Part of a small language model's weights.
Training: a variant of SOAP for these matrices, 2528 steps.
Each number is 128 + 24 x the weight over its row's rms, rounded and kept within 0 to 255. Layers, rows and columns count from 0. Numbers have three digits each. The size before them is the row's rms in percent of the matrix's.

# layer 2 MLP up, 512x128, rms 0.234, rows 230-336, columns 64-127
097:121120091163144104123144120158149131121200112146139138126140149189122137145101131106073100131158110122146154148126112118138109096127152129123097159141149117133150112141141128107080157139125161
098:107076123087138126120131127140133122090140161173120162139135139091129125157149145135155148148133098134142130143143114114096137108097132104161133109061104148165104140137137125120130151136168163
101:161151101105136175134120100128121158137101151148106143140127168117112136151133154121166142135117114145121131120156122132134133133114132158126114134130131097166156158130150148086191082151115115
100:122140134107132094128134119147133129122131145160125171107154156152125159114115121108100123138109080161155112132123130089163164073129168096123116102124139104143100143139108179110177160114133128
095:148127141097170139128098167077127166115117106127124105125178132136149117155163149147115173132129138089118109160102147113179154088129121107107142112133152108125124157131165145130133129121137140
099:096133076176065132173111120169160111112153149114132124136120108156129104134100102165158118133111110126126125086149150168108121112130107102131148128135150129099140110138128186192146140164165119
112:149098112130143124115112179148152141202070120137133139112095166156149127089129119162131138159107119149111133144122096178098112173147162155154115114131136121113132143122115111145157163138135106
092:098108124158118099123109082092112117163150122134129120102114124126146187096083125164105128129137100093128151114127166168142141091167145148120160134158135143138116140109112127151113189104149161
123:100133110118146124143149088107126109109067116192146164128130138091124122120134132188135113105072119136127129114134157132148098139179129136111067108134158100125128135089119144146144185118095154
102:136110116099188105125122154142138137122135113156103157134109112093165082128147121112106146119121163117112148094122118121185124130089182157117109142150167133153144145119125128108104122146090147
102:105115147145117104114149148145137113126132132127224175108112114135098147141158114152155137108141141117131129120150136140123152144106135140121144172091125145107124119115131138106135145120102155
093:142089185132117123116110094174163089166148139102126110094109117132156151118165127124121149123151129107142101153090139113157111080098138145138154157148131139134166088132174092131101113115123144
093:156127119126166151123126138131110116143115135136144153096130154144128123105083109084118162094129123115153051130123103148158136183127101145132184077103140120171127146123113128095178137116114128
099:157129110136148111106126105151121143133139122187131142056110119141166113097127094120145148169166108103126145141112124154104145134108124138091096153109160118112161142131121119132103142108122130
101:161127096145099113119149110125147137085109150107171109076124096089104111140160111114117125120113140118105130125136131140150142139124123109136179125136149110109169127121162138172187165132106134
113:118106145095127131182177119128139120180125112153157128144178112143138114166092095137144147106143053126156128114111112187162155135130110104182131104151112114134152155139104109119126145137146129
099:127132158099128162134125112097129115156110125112138139140142112117102124102155159112114102150106150145135173121134125087135124138111133177108144125147123154108104166083104193108121149158122154
106:109113109125151155134126144138165085108131125143098161131132116092128118126133124133090119169145141142121129120112112131111166089110129150130101156108148116107099105129181097101123128109098140
092:151107144148110124129168124112141187114154147147157133176082140140151133196141103153104115124139146157105111073109146126124076177159141159116138079172129134097175159122128132132143149147169142
104:097145114097114143118154147185117145173115139105136126107137101109192139082143114140140095115093103161145116079171074129087123140101138114150132105111144117142114153138112134099112117096132118
106:123138183077137140163099150153165109077131133094118168135127108122113161179124162109138098133125167138111102143144175097142131134140129136127123135165146130099126132096114133098167116126116139
093:117129102098097159136133140157101132146111091120143120124139128150131151102149129103151155126134088182126112117118127125157178096122102135149147087093153103146135095143085118152144120139139131
099:150164140137145139140139062128072103139089108140105134143142144126162120163126135105126159159157120139102068110145114146143145131116114131107108164143119116111118130165110094142091113098157117
101:155113136103124115117120139130108137125155081191126137133099092117141138136126115138135164102146127136129136088114149147130161184181106075156095161116148139139111144130129135139132144095140169
100:130118078124103151106099134133183111141107159120178151133117102145113125146140121132179174128150119142084122115110088132094163069112124122096116085177110130128108153162162101117153117139131131
100:122164120143128174126096135160099139116127103164084148110147140131140091133144164130118129080130100129105101187122090115116122127128117084162140112132131155139111093144139110115130084118112110
113:129111113149118128126098125094135105103151121106148128149156111153119083125120148127095167159127139129178099154110123150134125104134133140172152131151136138053122136180139144130124110110133180
106:123133134134098089124151110117141124138104105188132139144164134136070141128148172121158145111095162075111134106106147108131115115108120156091155115106119069115134140116093070164147117172135082
098:111108144132101120146104135177100112159128138162138136145119113154106138101198123130095146113138136166122079089209159126113125110163113143128113176147135148145095105126103139165130129124092175
084:138097179132110147122113105091107136156090131107125124142127145113140127174147133155116086131136159124121129054132142135139120161128135119104137119152159141123090101119109129156167130119149132
103:132101114118110150118069148084169141151155106130108144134107095129154113141090133099130108148157124161156137134107075125112136178064111116102151082162100139131153124159123147129137155133107136
110:074167127100187138112134114149127127173135129152114134139122134123114136105120111078105144110149143136113116132091082120098139135123153162080094137109101150168140114133128110155162158140113157
115:132144102185148172143160098138091112115102129151114097136132148077108175108120154132092103159103098114140116116132148149138103094166126117115112160119119152129181156139117141140125157165123138
086:127064113114135128111143141127160143128128131130145093144125131120138162117176121119151101127123154153134096123099093139175155102118125133135176171160061109142145132175118129170164110137107131
108:143133141102127103081146079167129106124101192133111165152119138186163126125145117132105144087161143162110169140136119117122173107137119124063108159128149148138106135138163125117088107067110107
100:131135122129119128132145100147132119125150175155136144154128116119119136150149135144096158102155147110149105129134125101123144157161170107172086097141126150114115117139098125123106111170073079
103:157089112160114135145115077108125078104116138123168145117131109102123101152145105139066122131101180128159133098140129148116098098079133114111151115150109116114137115137141109153135175113132117
099:124145132156140157152111109131120140119112138137145106115078071151139168106121127098135139091141134124102147111098110158145112120128145137092120122166121136107112143150150168114083131068093127
100:123137152103116085125102098121134136168125172128146154110113162099102110143115100183165139091179142109143146128136125161168115128125133110175110137153163122118105130141114115156084118155174109
094:145124148152139138172149078156137141096169163144118179167124135091095178152155101074130100111150108134156103121124127118105102139130096131086114107113162163134136110092158128131135141148154127
100:126109163130146108131151155141099092204149106157137120071117112159137150150130145139101103138145146110097113120109111164098128176135102122112100093158146109105136100154103126144098164129142146
095:133142126185118105082098150174130173154147181129117134126129112094126129123117139117169126130132151145118124166136114171111152129092115130099128123135109128130067117152139122127171154164118133
092:148110141089120112115114095141171127127094089102146138139128118127138128120160110172100135142098095090124115141138158114127098112089154160124096114134149149100143145119135076119133116121158178
104:104114139116153044100103135123095183129080154130131133076161163121074156132122157121114125102129156141097143127164144128140143135104138097130112110120115116153149143134106119174110133127105183
111:147133120105141172101124114122135091123161113164138097134180096183153135136128127155135128103117138136104153069147113105127105140148159127104129129153150090127095067151153133152121172116151097
094:132144121138118062131137113137101133192093115082107183171082126095144169136121151090127133122154134156141130140122123158106090151110142126159101088129154144114123130102122143128160126094161123
105:114160108120085138108112088111099120127057135113126104090149158153136089103134094110113094152107068113134097162140151068163116153079097127155093113100136127080153111124133158112148151140125144
093:110131119141129122125122123129104134127133143126122095127104170139095103114132131134155137093136121079147114176102105085143165114126178154098105122155113121089157110085173095101110088130127130
114:109135152134139132113156173132120137117113131115143113136156088122187120153159132127117122110134156114110080128133143129108101132181161141141077146119131128068148149135131104133172089108128135
103:141092130142149098114140159141115082129086113133182115116143161128112146129155126156071116116148131126139133134143110162135105093108149109113111158152137126151075122155092152123127200107077179
096:110121136125167097146124135116154123108091107108154105149138084123154137164072116127088154163145073131174150109157089163161130115112136133118094157141106158113127144154106166143122153164123128
104:093112140155159080118147124150102092146165098117126126133113115128120140138084092118114112083118116110084174143149137091083149127102130123165085164123118066095148132145124150120157094152123150
101:125126113068141159151127107119145123136151134099111142111087137098083095098145113126130102125127141139144133095085123127173133121177097119157111101132106087177120169102136142136156159133154131
094:108137146104145109130133125117146122170114104056087126089131124135109110150136135116141116122124146133180141185082130098158100146125121126104129128108139105096184149126123148121119095121118136
098:148105117123111177111117129148130165151132130111161148128129111090122067138125129111106113108117109137134149094114129135108116118122086139145110100133127123121186120186132127091160168159175156
096:133130080143123116120133139143147089145140129121161094170152111093119180103154127135131114120171092097137098141115139103116146124150138137118134130108139152153138129116171097128130076192125122
093:088131161111085154150134113125124137124118131129085158110162150117143137141090142117094137151132086130118141120076182158144143119152118157188096121091098096117162107158127131155123107148177120
094:147142105150142114099099137106146110159144152091198120114138124131148121121131101169159097125116081122129137095160142130152138132151121121110084072128131140140111104122122109134136099130115129
101:166089116116141116105103085185083124134077102176175161117174135163147141149147160153139142158115124121119162140120103100124156118140108128152169148113138131130116144101137120069125096120141115
097:106161132123112186128104076114126102138138104123128160093084107115109138133106085159101110180124145116125144100116123088127162153138116150144117115117131141149149135095118156100147172126118141
094:146152138133104115109130113120116097103118125155147094111125134103118115145136115140144139143096154153094142155149172137092159162096090129145165116122123114084116127107138092166123130156136177
094:150093086146097142104139152135155120165124081124151158134101108090081158129132127101130111095132174121172125116133093129145174123127106098152113110134108138117153147124164126102086132127150133
099:113123094151147128121132129161169145098164148152124106129143136086145167120087072158178099111137122148149132094089170143128110100133115134140123168159117139153103140153129155161163134111140141
109:142108156116156171158114157122103116128117128155117127119107110164117178144125103136135118134150088066121166159120108083139138104075154160163137128117145151115127148102136108102115142106155144
098:148070166108114140165190143104108087120122140120138140123117120119134120108114111169078071153160092140117129137147101161176112129072148132129141167155106149127124133137125113147148169092092149
089:182124115136083114104124158115101108156113108161149090116143141155141142142138141115114130119124160163101119125096162161148172129130159128134174085145136114148090115116131096105155131090144157
107:143137159112117089168101161160149182121135160122115139174146100140157119161121132116130096114081119120132160121152134101107116102149163124099132101167142111154131158140154164090107104119108159
090:108159207126124184133108107117108156100138104121084133132121125098117130142148110146107144093145130113134135090120128119161104140132095119142122144111161102105133107120111129164125148117119104
102:138157098108101138141110135152122134136098125145169123099147182105106135148176137139129134111157086085098115151127136123095112128100143137141102098129076141155113105141133174127091154116151129
110:119132154139174127139126116137108143139123106119117154107108129114119126112155146108107155111125076131133166131104121130163148103067117152149186118132101119129087153126074135168114162119134137
115:095147172128112111105147072139140129154117117099121083131117126101121122107091116064133126126104130131157117117078135114131154142159142118123139092143113125135157089133179137140170154206147140
108:100157119130153128198110138128106164156124081134118172130102124091118102168144119106115135118126130073146129139136075160134131135122136128152131065125111121105134127076132178145138161122122108
106:121086124126146154144135119144141124077129075115115111145156115128103135104115143137124061113136092124093155173147091168104128110151154138151129120162105121147138126143130136139127121123117146
093:138146125141096115104146102107129098096129134132129101147145164115111165167187122099173071125105164121167142103141119173093098149166113108103131093107134121143111121123117140129143118108144115
095:100131117110126125117170115116111090146129115144182108175118153120150086127143078137119111133110087147090128126112149119112146117134084118116123146097112090169098137124114135144126101100133109
096:120142076082094176136188132136147143162127097135148115094134142130174108151151117099098154102151118141121106121115156144140135086110120115143151142160161121143119138159133136087137144119100097
091:149172118120114122109133074119098143094093121152104189130176124121104161135090116162175167124090123119122134126117120148136098086115146140152119129136134131098128139078146145119135104084109139
109:130131113163146143130150115127114069102133152124132130144096120128102149143084135113092104127180167121130177083120114153127134135101097165124098112149069090138166166113145107138157122083136115
099:115123122124138111137152154092145155128121078152121090107119167105124140082100116140104110127102112144107175081101107161117107114088170140147105131135119150083142144115156120097153121154113143
101:123163120135120135118145187135111129129153152115136132104126114121132128145109154081161129103122124163100126154145109080116110151146085175107162113129083124108200144144134126158153097161146072
095:123110151120133122123157092183129125127156131081118093109067111135104116126131101118148150117146070150133131132100086167173117081092151118144145183108116148130116117125143128135144132120114157
112:096116121116136108123109113176102115129128101147120113114135134095120124140134167116139176068096113112113126132174125138105163118119094133115133094114135082092112178131099128143123117129147149
098:123147109156118106134111126087111110119172129091142111151082128154123134154119126121130135110116147155175133107104186135102132115105100102110119121122137098121163092112117155127100167098134141
089:124131149113094172153149131151127176130116112135128125105092109118153135105127093133107157091062143120120127106142114155141162138158130108113138063093137119126174129110095127104104119175114130
092:140143107108135121112160104103109118120099131125084147112106135131122118111133088141112115111127120143137094176125100123103140125103152110142146142187149109118109121186179145127154149147144096
098:124088186075113173164099107123180151147122088106102156115115125093124147127141110129137131113158085144153128097154111170131133126126107154122130142071075101126125138113115120142132149135141131
108:076145167073124150085165104131117118147121121118094111130106143152086130100120154131122125172130177118137092114158088101153137082133119169139099199128095138090145151116197130143140091131109123
097:144092110116145133138128138127144118077173112127148136116117153156113132134155097115109149107114100096178100141113142117092080128130154143165154127152142121110154124153117133127132105122125135
086:124123078141155130114105145103124155088118103089099124117102082132118145107133095093139120135138164119126149090090125135069102130133108152076146156126162142131158078124085131088117091158093151
107:113071155143071149134125101191121160113118100123150156128129164132091102138123136160100124097116155093148119134117133103123071109121137138134108114075129107112159128109118168095116106112129089
101:134093134158111144110159122135124066126144168134117117121125115138133161150164120116136158125111131144106111130161132141121155115182142121109133115098125115147105109186092098100142139156112151
124:112113123075127104173170117131155115130089096128147161125126103123122112099103135118091144085136110146092069146100107094165164147107138132159164109122105100093112114140109115124083123118128114
100:118149121139149118156125170112125152127110130143110115139120136140097127157123131129104108099136094091123135125080168091189114096101150137112132103137155111142152103175088177093152129143087147
093:159099119136144138116146107132102107153115153145131097103137112103141126161119098115178133129119118092124122157138123149149127146122118152147127090148107100082221115086115161127104115117141145
122:113105110099097122092134130143119112130126074112149163109159116102088109128151101129112132142133137165131116162099141127096125110102121101157152100119099121119164084176171158120157156116154091
105:140131166198097142159104116129130111149148104139138119164129107070107086207139123099125102105163154116171097139123164105132142139128124138126156141143106108129086102124150110168128147141127147
074:163119102109173124161094134078148117080110123106127102157099114139110171151109129109106137089099069104130143107086097077121127123105137159089164131136178132054131114120096124112141140160117147
100:167121147142110121126086164105132129156144186160174136122161112136133108149174109106158150142095115157089105102156137147167166172137160109100131123110125124125137140163118103132106127174127151
103:107127113113131171145138158154140071147111149163089110125124158146129133117133152142124132128121125119127113144142133168171098160162114164125097117159139136096120137165143148140133120139153133
097:102160112147161120119097141083120085118113108124132151111126139140089131148141107160133146109154185127130106136124161117103157149138149127149116123099156134090134149143148166117127129104146170
096:138155174153155123157138173122109139183126148075134143097148145105114139164113091126109120107159148115131130141111157106120158146109139115152142127145141148165109150149133120085134104105134101
081:109144084147153158116109134157163132111144136121108102144091115119130112120116134116148110128169124164127102150127116136171113180142117117127125091157082170110162092166163107110178100138099117
112:140122131172088122128097149205113145117123133112143100128106102166154158110103115126126127120100114122122118125105132161099082114117139142168089168133128100148097157131127142154133121112093121
109:096122115060172079153089132101135138125113124128163141134101155153142129089120139115164121098142110137160113123113119150076119160123100115087118140120148144135148128161128086139116126138083083
098:124116145175108125108107118082134108104116120115107144164116147127139135096128146133123127137116109145100102123122202104126110171093138132094135086098119087114123144115114132156117164169141133
105:091114121127085141142122116136151124109142146162160125162124134067146107151111131127141120171122124110153135098113124127126125150132118172102135112153133149138112145169124124116099146134106090
114:157117132092116110107141204156132112129120199146166154107100137135131157143169128156113145132126166147108115143127125141118084147128146087132159110152137149122100130112092100103117148108112141
# layer 2 MLP down (transposed), 512x128, rms 0.224, rows 230-336, columns 64-127
108:118167144138158105133121172083127097088165093135126109129120104119106156103143109156120135149159092159161113096117106115093110127133094133163176121146104120130131132073153145146188120162158172
107:156099115161077122160127136147117173121091165105149125167103127152097102139114137095107114149112088128110133165119127136115079144164104150159133100213123099128125119117090147149094082099124077
081:102124147142146124122119099155104145172155153111128129137136095120131142116097105150152116104092096155113104152161144121098067131082125121083166117109104139190080117139109166140140124147087123
111:064150135123117112086161077097116159088122096123109120143118160170142166103127106136138108134114132179132126111164158115129114132083155137095188172113112168131171142137144128093140137122124136
097:127144146125112091132129157134167093115161153102149166115135125118167166139096125091113106092135140117140092135155081137127123145115128129119147107137133116110122144108116133114133160108122143
087:125138134098121148093127120140104119143131147109130126105159148102129136152144156115117136132119123108091095177132150099168088129149150127119109091149083099157124129100150148097095169129088141
104:088081118144163174109138128116134125140108174099080122169143146107140144125140089102136133132112134092115136110101117144146156181146135168108090144174128151155118109107137087107131164132129096
083:123140143156147139149118172134179122110131139140141089156161113118097080157164124173114131135127133156148146160130165142150126151125126150147114115121103155126134126122104119121141096124135130
119:081128107131157138140164135146104137136152090127137143128154113125088093111147121123115149166137125110114137132159161094123151106097100135095116112131098143121135114172105154113144082121134140
095:131122139152113119135128164085155119173142164174142136171140083122138164099125131106115157108120123129104115122073135138115132143157108137147152118107126090117044129126137120121089175138181141
107:116114122125101141154137164150174149122151122107115113132161070096105148159141111102112141118150141174091140101089162121090135156146178133136138165178116122159125122154082130137128139120135144
089:163140116103150155123136130164114126117118131110179136139131136134115139089142140153117116098147142143079155094142107148164087134111148150122116094107183179147125164172098134158107149149076131
092:183155137149129128116135111123141108165119144121147149132102141103148083191153150174159116119120139133146163129126128142122127128117126111140091155156126116134167151144155132095122130180173155
099:096098156086147143077108151112141108148135123146115141098165117146109169100121130136187122123130157174131129161142146123148129119111128119106154130173134177155123145159116107128120111124092154
082:157154138137138112148159118115100128159166143114114125101125148135157095130121160133126106169119110095128150133132155149163118128136162108126107170077108109137101128132130141123109116101133141
106:075122192140105155151124157148114134147162139148102109112134121114143115123101091156112141134150134181116098148137161129146100128099170123166119151146107169152127119114171110117157092151110148
105:107116151124158130105120107115150116158142112124172097137144117135075132104098105158160132142091147164162145147140132157147165104107133166084089145121126140124125088150187127124160104109165161
105:131154164139135164079130112131125088120103123165128140118151137143120081081175112149118115150099075094123144123134119168130152110116128096140111137155167149103097084154096133143139119109140128
090:119187148119149179115093132162102150102164093125114123111159160108074118099110154146159121151091153144103186153142118142129179144090119165139129145141116138112153147162169133097133123124114139
096:151126132131188126123122149107139138128127112132151153144107146148138107121126130097079123138129112095135116134133147166127160174144111141154079140126117130145115154119154108125117144149106136
100:117125101100105116108124141120163122133132152137144125129132112105113151129168098183133137143123138103140126140126082093125193117094127106152080154108148128115126127132142108115132108102129125
098:151054126121133105123122120114153117139145143163118090157137146104115128108151126151128064134154093115093093122153114140137115139152145132124169094143178115149140105124157093080125155108145153
098:085100131110125129155155161164129159183088114107099127112164091094121131159115122156115119172099099120155135154098125119120123139140111144130106123111116124107138106131067145101112086137094143
097:113109135174129115119132082110160118068121152117129124107157131121129149076144100142130127106107127160148135157153158136122117094151078135126151133092106150101141113149128107089090107096123139
106:128168109133124132124122141099121165141082102169095145103138116139141108062084140100164121128162098135137152084126101153106114120115123101102135133091108117127159195109108147119162079125124087
089:135174154161118141149135113118136161151087126115140140097079143174140164141111136123111110135114162133137136078127163112136146142136118140122178153113135143162121144138154153144149148116151147
106:136143132140129118111126150108115048153112119167151144090150090148147164085108086125107137140114118151105144142118121125169128084162129161124123114092144166109168113137129132094146133123105113
108:104151100070150106140132135114115065118124124101116102097103119187115095120113121111133111148145114091143116114165169106134093163132107109111132126115121148085115134142124114112148140094118129
089:118113135124126115139175119135111127080096136145143150089145154140121149129137087079133177098111137106150127107123141108175154079065122119113164135116129080166131168126116121158126116107112138
089:154104153111148173118141169162145131125115117112126099072097135144138107140114185135134131128194188161096142128094135139147128133131096203148104119139105150099141108116157141088126124131115111
098:168122150104162109129108106162136148149136164133118117155188113128138100075159159138137153072101110123125138104089123129179111132138112123121149115087098145153128115144139109143109122098133161
124:103154114105168128122102132091126092133147119144107115125129144119119171115101130105167095123162141134153111103100143098129154143149145156112153110132147158050080107167116115094118127099134109
122:161145143136181163121152092117089101100169106125140163131166112101140137136163112167124147111117105125153152075136127108170113125114085159106113139157146150118104125117103121162113124169142148
090:131112112138158081104178107159124120121153099127115094087115105164148087125119144107180121152145158215099122144101132124125093127098123105118107123133127156167153095118136134155080122107111158
105:093142106124119141158117137093136095133122144125141044152174167118136137100116126126084141124146123126126144095091096107123085107142151146091152117107073132118157107144159113098114080104119113
099:101139112138107139146120131133144121123115118096148120093126160151070097106175144147154088138126119126087167129130107146125107104128145130147102167147123115108142162127140153152120112116158156
106:106136118114096135103115100085115127166149134098141131094124158143133142101164128124121105132117092128119098154126082161144152124150098131142133141101111161146168146088164094122155133139145128
092:161124150105129144083120108138124141154141123146127122158169119130108079109104133128138167134102170142144104092166091137120194126148139108110163085154133115145128110138123174092149119155129088
098:116120139099124178147174155169156142159132133126125135146131112105108097141124147167133109159103134150124142153142117142097120133124130119125131138140153190124153148137140134115125122156141174
101:119147143090101137143116135131121066124094092159135090098146145158105156081119143146115124137137137149137134143106119139153093144126121148083134130078098126172149123097137103128126177145119118
085:075105104127133137153119093094103143098161134110100140094140120091114111117147150063136150122159104131179104109101108119160154100095125108168105121118157121147124135112114126099123175122116118
095:106136096141135139085109117124096135113131109146171141130105130136140111079130125049139116150102126148171155104188063102121163133154100113143162096110152145114123118094108131159151157163147149
100:105115126131094145049118082121139132080148135141146111164099107148099113099137100114053129158088134113110145129125087117107138137145094112116139119134139122149113126112160151104137144105155144
104:121108150091133113165096122149119127133122119171146102112136135135118102154099126159120113122090127123104121120143174085106157152138137117121130114167102130147118192089101150108150134101128109
109:139112132075117079126145104125130073155114129130125111085151163143153161110115107120121132148108144110133149084141140086186147158115136116145099132170117114127100157125128164146111149147130141
094:085129120162112119113149120182123150145123088106134099125103134109147124124094126153095120115128074156123134128120108150085126145083092139129118148113127124092089114122122129147171094115172145
099:090142137148130112112123106088154124144096157098092114142110084118112124153150100119103119130120155110116099144161096142098143111171145151134094135167118047151109098151133126125175147133149135
097:104131105150140133138099155136117083107114126104147135139184177109119126124121160153129122119096117118106098151146125129125100133125114129111152124091148082152140129136105106108085187122158174
102:108109164104109138124118093119088113102140148113127109104148118117171144088129109148123124125135144089107087090150151093156157146102181103130151133123154151138104103126099100104130172084116151
088:100123138114138127091092116153123171124130126169147155132101088104143103113089156152127134127184130103153146055157132150134175109167083123116114084111151100140141113117113106143171112103138160
103:127110112132106141093121111134119153174088109149073158127142148092142088139126117145140119095132114129117144115141144111132124137166100131146119136110122126176145175175171107164152095120144095
099:100116131121163180068148097133121140112139153144102115156139128128107118097090101123171102130077105167187127106146138101154126088118145128151135137131144099152143135152089172142085105114127130
101:127111102163121125126143099107124097099093130160110075127118168160121110120140123110139108099114120169079141142114115110111142138135075157119168143134126129146120081140126151124131106141125149
093:130115147160111131107139140106138134091132099154156140136137126138096084132120110124159144099118128092126112107032159160158138112086108113109101149117120133140158134124114149156164158089161127
106:153129118140073134091134140176136100131128129121118089094134143134130091166166148122100131109164138134156124146112182106089117083148147154128083115133113162119140147149132132073153148157116142
094:107136132100123064106161157155128105169108128141091150151098160161119131109123115123138114143111130137079132151091148116123081104135151116132129129134110130074138105148132154100098139130126161
088:125112120075159149134116147144114139084138147091151112099157150135099123135075143117143136118144134114179145128102184166099125157135120121116177122121134110135141164116148122132106122085076099
104:135099131072150149133147090094083119142120129166109074130118170139119128088121103136138146142130132118098154169123116094079140125143119139117121161139087115090113119142158121129154122129167095
105:129106147173080170157146118123106101111145130134130115159144108152128130162108115173120098124133163106112160129133164133150112168148119163133132115120101101097155103136129133165091119074151156
097:117114179173078165164145170145151118174152138171106116131128116135112106152100150118117122162171170112116138118153155113121124123177128180125135138132121116110131153110091133100103140141102111
092:135100131132092115118137061143155115130124161112107140129124135122098094167120099095086117133163110125165093116158138124162128146099135143126122114118077105129160137164148186141121112152165139
104:141154111123105131148108161106109138113105136127154102144107132162129124121194140181139119134096110103115122103114126159102125121104126154141140098151094121127117112124173102138107109120113138
083:113131132118133123091155147096098113128110089127105119101156135140077095145114124119185146135116104171145115109146110122121138164087085136090124128100135119110150093093120120104097098125132144
115:114105142135064118153136128159115131175145151176123131149115129119123109147176144142120151094132127119133127142145120137125135095132126128091166142152123157162105081091144095179098130101137145
088:145137146162123152151139137184103090109164124138093138144096095072170114150119102162161107126142157137140182119133089121124120126137131143101149134130143113154107130143109117049111078134080133
092:160178121137116168120145097140162096112122142128133144128140107137112108138153145110156104140131143128149139120164121130137173121180136103142154107089159147100132118158150118142148089114119108
115:139127154144155115095109137125074091141099114130095083152168132116092142118130099124124109173099144148098145173150130113104100176126142092147117125132083157144116174136156123119169135158125148
096:163119089131143108118166124153140126142118116132124073143112097120098094124108116130148115141110145118177158082115151180128169083118168112147134167132164118126139181127097102144143127137116100
102:130139135157109096116120140133125195132103114102142123100123153140106125086159122153151125116118083086157127112165128095125102119129153133124093162139135108130113102109111184099112134132120135
110:092123134129092131119092107109066112181149087144130154169136086127130114143109087100167099136148100127124123150161124086112129091126128124117155083111138132136142120130143110148110099171128116
102:117087125098131110113139174160118134131176127123136111155154145111180184085120096124099141119112091123135131086098093127136156147133176149104113111144118087146084100129120146123149167107131139
109:150135125182088116153109115141125104103170218143135132094123128143104105120126139134138143165117133115111139129119128155127089132121105156125181121109101129135157097148155123126127112143147155
117:109122092108131142169193126140093101123126095103117143142147112117159151161129143117125123139100105130125150103161160100124129146106108155101171130110156151163145126113095155172096139121110170
095:146133084115132134113073186176129122103128134125127111097146130116111181102143130153101170157127144106116117087114057138160137141122158142131114127135124127146134163124156105087115128143130119
100:110131091103164105113152154086116122118132105108104140125139071150148152139112114138129109113179093126167136084124121120117144115119097125138123152112154142136168098129098138145151116150120109
092:119106149109121143139114073098104111095100112127121142105122136149108120140130155107098141190108121174122130165139125105134136137102143111196141113071133127144148127111167155152099129131163146
095:126175166114155134136146166133113112092140115120101123160137115111113167107136131147143117109122138112116140107112106121116117175149175127120119140182136141106130087125107112174104119162121135
103:125109134163120109120105106163110157164146135159118119114171096140109122057119130100104099125137128125150084133098116136121100133154146113104158127099151143149141115134092135124163139143100118
108:152139114125127176099126140191135135117130085110133134142075097118103080135116134134131122146111127126109132144099117125107134152165104139105147135139169155085134169156099121193136133131077077
096:141121145095141097162138122145124148067133120141157115132109111088177151135119125136144128118170103126164131134181144128120122174123118103092121152129149171138142099119151160199143121106120157
106:125104110148142155096195172151101125101184116132100140156132167133118139124122129150146093093128145129133179124165138135131119085089133088143141109099128110119125148130128150106135165119106125
113:118146147173120122139094169166177149133136133142175094127144172098123134187112150131087145128127085080136128111143141123159118147095171165136154113158135134106150131164114106145140153126120097
102:178159147150133129107154125100103093071157125168152111174107124129124113128133127121119156112105127097123082093122143136146126159146162144094110130129116143137102113133095104149118073100146142
080:099133107101125135071161115113124090070123116106146135143120135154104105139103068105129096096154107144093117155125146120140121141127137126140136121095135123154146075081103107134162094134146110
087:148111116146118170169127123131101137113084121108106136129129124170144120146138137119136121151133176127112142098102087107139137129166107124157121079120124129088144132145119092169111100101107117
098:125155148125157048137183121138116144090135136115164142098150143141148117124107144121114133134132133153137113141099150141139143158120138092156193150154173155108094160099145130136164092119088087
111:130153132132115145104094111143153134122131110152165120101162161136143101090170122136035120121105167090159131111092107126109142145111121131130135127099141138115119134171109145138159141152059168
101:090136124131117101128130134110098138152072118132116142139112170126119135127167130113165143146135120122063107130121081099192109150189113131112076100091122120134100158140112112151156152080140150
087:157110174106115127118146134169145123134101146128180159156126165131163129157153134120159132138152104171082101130122163109167129115131168128111084100147073118127158164113143129135137117127165139
115:154101130072141160139147138179133133144169079113146150098106144101108137082106144063143125124119165177096117126151146101103126170123102124175079163151128127161124158132123123151151123115129105
091:156159118179126137106109148113149140105109113146115135166097102113163172099126118107164147148147149127110084127106049101147150087092123155132092136084091110118130144118122136137132124162105075
111:159107121098148151157154126168126147138131115112113133157151144123147140088093111155137092110140126152107062103168134136127127158153132126083128067140085125100097138144117148083130128144102128
102:111123157145156137097138129110116130136101160124139110101123166152115111135150140138148152115080113095142113102100107133148135119131161126135140091128098103187188139113128109090134160110133195
093:082173143114107119094145132132120135120117095108141101144120143117152171095170123102124091114129139158160112112099095138104130137107115127157118133074111112165081062166139112170156125138093130
116:150135144118160130143120106152126121105122089135100090163157117152143133122051156149160123173158160136112135150141145156182132099108158121118129090106135160143136160121142149122104145113109092
102:136136111156128127086118141138142156104165148105123146202086147141160088120127150123155119118125115093119148101063168162119115149113140139144089130131136115152147107155134125107115124122130129
091:122101110157127136135131151123120126127153154157118131062117130134109141113095138150145119112139127139138101147148105174104155102113113133197068148110197119150109130103179138110134061128112116
109:123148131155124118116126099111142136120147173165170140145148106149133134127105204060141147138092111155145105126074085084144147163125152111143106118116153094156146134173149150127108124110124126
093:109125155127196132153156087137116120117145145124137135122128091113126111123110133144114145119087109142155107135137114109125067162120161118135113160135118158164075140147143161152120163146082072
099:122128119134170181117121113114148082071091140130161135113150140092109085127149148139145136128155178128157142118124110150110135133132152112131147141139125151097126096124100081166095177130124160
098:112079147142109125134127089161137122083138132145124120113148146147155115138110151165164077155108160106135119109147117140133125124129109121149134121130139097125174136102148175121112140123117160
072:152142103120132112139140131067123153114096090103132109099114176159108139143131129130173101169068091086144148168150119101132119140124110134135170120100132130146109120091131148123095137114084163
087:149112116149096123118162108082128088099078134145112170183168096134145116137131146139103157111113173110116113146157099120117162072138098112128134117095120090101094098106139122118105166078162110
100:177144113127171144107141072122131144112115141192133121098135121127152144122135121076114090109157120137114129130182169103135158097156159101141155123142159150113140155111131136122135132095116184
105:132116131118158157114141116154128143143140152157114108077106147115143108103084143125110125101151133142159121128146129105150099124129159148121153151154134202142108136152162113148137117135117141
102:092160130110150137148080103125100102128111143141125132139157139154136143128144116138132121141110139126102149134159120135148133135097077073108164127121141148153142130109147135130139114100167113
113:160151142073129133103166146119085135166122159136130103089115078117165118129171121129146122169134118113157141124142102108132122077124131118123112049113176152132137107130105130169136110109155179